Weights of a small transformer language model.
Size: width 256, 4 heads of 64, MLP 768 SiLU, vocabulary 3020, 6.82M parameters.
Architecture: RMSNorm before each block, rotary positions, no biases in attention or MLP, untied embeddings.
Training: a variant of SOAP for these matrices, 2949 steps.
Each number is 500 + 40 x the weight over its row's rms, rounded and kept within 0 to 999. Layers, rows and columns count from 0. Numbers have three digits each. The size before them is the row's rms in percent of the matrix's.

# layer 5 MLP down (transposed), 768x256, rms 0.124, rows 752-767, columns 128-255
114:519521498489498488476476476442545502510498486446547517515522507453534474482562509484468533552547438440543596476527470516457534495464513496458505550492524537513518584518489508460511534507502527388473530420477540520499505531542566562450534488537507521548488591437501482425556526549496442450508513407563521563491514485499535544477610525496542482589525506499529506546524499456545413407470
099:501452539533481441516495442501535509549570460514534439483527509463459429453520530469512553527469517503511485580543490500551539484575540510478516549569488391464524530586542486446474436513505513511527479599534496511495480523479570497418476566482481524521528509441504479505492504504471533515490475488533552510526449540544426576427483536472484497493478451515453507471491496506483472562472
093:502431484499437499518518485540460506475585520483493540446485452579472495496502546428515414442532517481415520480557523504504554444543561461445574484477493489495548547505471510544530491466496495425539511539568492557503521529474521427486465522523570420528504565528480491459468512458465541484521503575471551458492463505431464515495491596463473545508540409429439458494508503543488522487457
096:480409478518532512469476541506543550547478485470598510492459479481493522471524543435509520481530475484546588467532492431474539516510509483513561528477441508488499535549536472440481428484467538438446541475507505537525532576491497497463485466494500531521454514574447503472515538470474483580557492464586485540537504510546431550574470492521483469529467581484461489489481526437533463502454
101:533519450466527512503495502506601487450491467451483495439442470505436444562519525441479462482433467519462451502528573504469448524475473467462520514550506417500511433579485434473544479479459421481494570590513493469508476484484482543502531515522535564499587506499456538498493470494520517485510576504530478481471502511540505502480519538437473497535442427512527483491449629519434500500437
102:481476487474524575444470511469496429499494408459507521568455523554481545528523499492506431477495482449509473525513531494457515485474500480524610456513527522518511508489401503437531442401529605457487510498497505569451513499558581478408546537520533417480473523512482488519446532489566533558451452525500501463442430536533542564516430454511518501516488469511566526428535550526479456495426
102:552514481513516445565510485484440524489493571514478531507512557419522517533490517506470493447508464474526466558531503505425549528497423500505469514400494555548492533455462427482484471456437499491510484444500474480476454564516504440533518490528539540478555425441474591486509500563451577517461558539489530566517469449499489536474530499496530468487550474481421507481487503533542492559547
107:423473565528501453466600481462405549498441497456480570499474475550533494426466465499437555524485548532576479457370532528508527511511488482517522534543475449471471487502507503500526457524549525494504475577481526511510545462466489547515485501487440417538557486533526467461418509538489507521491526520493554550443484482553460485472555547467510468521439516456504518497501482473516554453496
096:497524480508502480464505455446477560496546516516422471495535522531523581420546476475410493490506505524454496465475530458487605461478420572475512465558509526504490451535524494543517500494472532460454470487393566471534463471463472487544509454457434478438487457550483519485440491478520508468500435486532497470513426528498541464553530489517544485438532479477528492524486548448510533562501
118:494488548475565502542455464547509498497508531565465479530588481529460475514496480482487506478408521463510512526515525455581513549476552548491509562465480501550519560487568481444464527477460480460574512500523469462464453525500509482474538464468550530438478469489473464464453574518439511595513549542509474523534498551617500470481512519488513552497444513517513468534462525502525575498523
096:545483523580439542472515562471532419451461434492493477481483533466499530580450547504448517511488484513481500552503511467492467524544489529517507476505513508519432505539472438492561489541513493608509464458473454574544536475469497529519517502513553518514503482522469574516506525501495593433531498445571520529556536504519543530417527500488486449474478507500504466462431476517486503453546
099:522546468503495564516519400461531530440493546525525500550416407428515511489527502499482468474485554559442444450518529541496511412484575513422513490463571585470514508505537497440528496482442508449540553486474603463506476482480494479556514511548427531465520541524463478478505417492492453496516567533484486541509527414464490498443522515531433504511550541502433468547531524482464562428575
092:547499550518480527400537526550440540470517516525478468489474460513477472539508537521476492537575504481488505491458523481553479555602485479464463524489529549560420466551475480528463516488417515510495491505546532556513569478525492544526558592427550511540453485477462475501490454495572472527444508483582510555517531546522455548470439536503490537496584506608485511459418442500496419541487
094:549522530499486469519521461315537527564476443474524484546535495539488518481471537508556573555528492543544497552414522471534514454465567517463504514504467490485454486550522520525484504488491516516452539511448495531537490485536472551517469518508435501425581540557530460507530481590506453466525475524478466506449481489503450462564485500525487426454471504518501430425527495475511562464506
098:476505530481508567542419514493537494527504536525481456441541545491446523554529468463488572515499484494474513489516537480586520486461471399562466486484586507452507570474454529542536524513546512480534483544547553464543502467485527520514501517514424492467523546436549465501490462492499479622510545500543562516428473540533500534488544418532571552489495443521536490505577464535461510496445
102:414522467454605559465440485508503474497491526516484555556513490458537500471524497519443493453510519577581521495591509556428510487472561531433506507480440511525515449494493477514487539467452524453536553475479504511504507555491514427490494527508518505582445505493512519520442593468463492451486550495497497419459618481473453464488486558536554506543492532423458501503558502534463517462579
# layer 5 MLP up, 768x256, rms 0.127, rows 753-767, columns 128-255
098:425507493462507468515526487548536514497505514480452478500464523454452389476595485520508499465488462503582513479542549465526452478455443484503575473521523478530529531498484474485563479508502466418423538443538558519511472567558508551457424455493543505535519577561432498425557501442560514539414486491506592502441506524447545473491484523533532446473554492406518521476486548505559440467521
098:562452549584502513413523514502429405481468470508569529539467495499558479544506501515473490529637513469515508465479427532505511480550500504534510529527519554494476514554510478563476497484455504514469553474498473558484498539481475556472551468532537542454486531436542588476549452474484491440514432460531508506536590489522511465530504486441525468528532453531499468478560504476433501482448
091:496531533500482531474449532537454497451480486578546539529465499518478446506488519541531486518477548423486446551547479519508510512474513508511476519522446525475495472527503506508574569495461498484523480493489397464526564426490536533486506558492525530544464462487520438427620527471449438444443508555581569527488470558469500471463523514521444399529497461470445480473453461418541438523523
102:457534541523478497472478504497516517515470509545460504466484565472533525506493535508450535524516500499509554434448493465506536546489592483545493528517516559471463438515503541527486479577475508493490473468497499452520522503569485467533501458524456504493535484467489592526602511516597518473525433452465406582543546482494432476489441457603527526482445542477554439459517568536423500563545
111:516457554502470388482479563515414504548465487534525503463505496457529462529493551497476511525551472462459506506515447458580475591420479505457484523551486558463547470505463492545485535467551495493431548456489489555481463478540514434507465559502495492462471502515507597479569486486481526506515529546586494498459451541509440494512548509562499505455522495452504487460512531492462470514457
101:545506557499458576485525527451544492559528413476532452489544429481539510534563584500518503506506447481547486468535501593467491460526513528504495467560508461480408485564493537514471457582496487486497483513513469544520522469537491569485437416471474503572426494462429571439456543550547482503556538499509492485515511537527458481517548528489494451568478478452543552458561529514448478527460
106:511525509463497518527523532507499524517544544554533489481481543512477438374448486460485428509430553476505545488446517512512483509477506487553512486511552522449505515483394454465443537536470544445527475586488432465502430462582475516529532527498511484524560481487434504468584497510426569516523457466498564423486450503468477528498568481488498472486524533549486586467443468521531466445607
098:582488471587515498503496558533515510484438640442498466518423460501529462508484463499529489547502521497509447447467433487509506475466495500571534455530461501540519624503478390487498495449488510529482483529527510486508510490497448545429474543482439502492529516478477504446532508507551561542461561544455459429554499444502460549556475494490461503492507449497478502501422504441459509509514
109:460480442527488571445450459498481450475486506542513535448464559552496519512534484610594481552492504505540479460486545498507607476484470528507483533539458468533489502511527490522493508561556494441507556499508420419508508474490553489457495547471503469486482518581473479480510496468374449541577507503491540457509459412522368508525481548528422437500522535461490564489552490493564578514520
104:515491495541552489529427507504496522586522576511535514489468535473437527550492496513537471521494553444552513459569473530490491539518557448548529430463447523528578452570538457438488526496501512475461528553512487438509417467560490415506440526574531451491491536557531369534467474499496497608481498426492473535455495478468507507543463429529460494516487484474471579489521548504549484473522
097:508518444519524474602447546495488532477487477497509471509461584496556515481530507582466461488588517399485485533437457478512497512532483477521504461525449530554489542556461471457473524488514532453544463494437514480505461471503486497500499546449557524529529467459490452466514446408541511505522485518491419505436540494510474521429439534528511475486542449553499520542447490432497372487470
088:501522482519512409528503513550424573496480562498493548470504481489502547517524418505511512530545498527519513577494401499503532436523436463462496511506505467494437425498537489466500506552500386479498543430405530485531501547443489508481499546440459519467482492499539437441501543497532528439490440527499438523513535469510500501510445486430495465565556505462524450580472490482514493557511
095:507505489529460432442474554604454516443500507487491502491473532558546488513508499473408475526476532476468503480566529505492509548565559493464450526560484497589530510513566519534474512485495479500501414485543450476473482545503438514422499487497529492480528531424467457465574464517472478450525572517520530487525529527496575548569434509477404515503493536504382520486464530508540420449473
099:512568548430560430441550458541524481562578497477520469440528505448571484501486493479470479495544506564450552475488474521478487572525513509467525538428498514525479455519528511522438558551480511470519561534584516543517520523504522540500474548560467495527423521504535496468552492475479477491544502485607487536438535441546500542544469471527504468493515466516520494435489473501563469433476
103:477518520504519476550486480556533515543485563458548497442482510462536575481497493497466531458492520513557465507490528488499504524392437460509468533512576519526538544445496509503467564503541503410559532445472493521522540510564508546516472557449512503502562538464460495489512489531499476521498569551476472414527458529513487494493647508534489528570405523469521474518540445450539505543428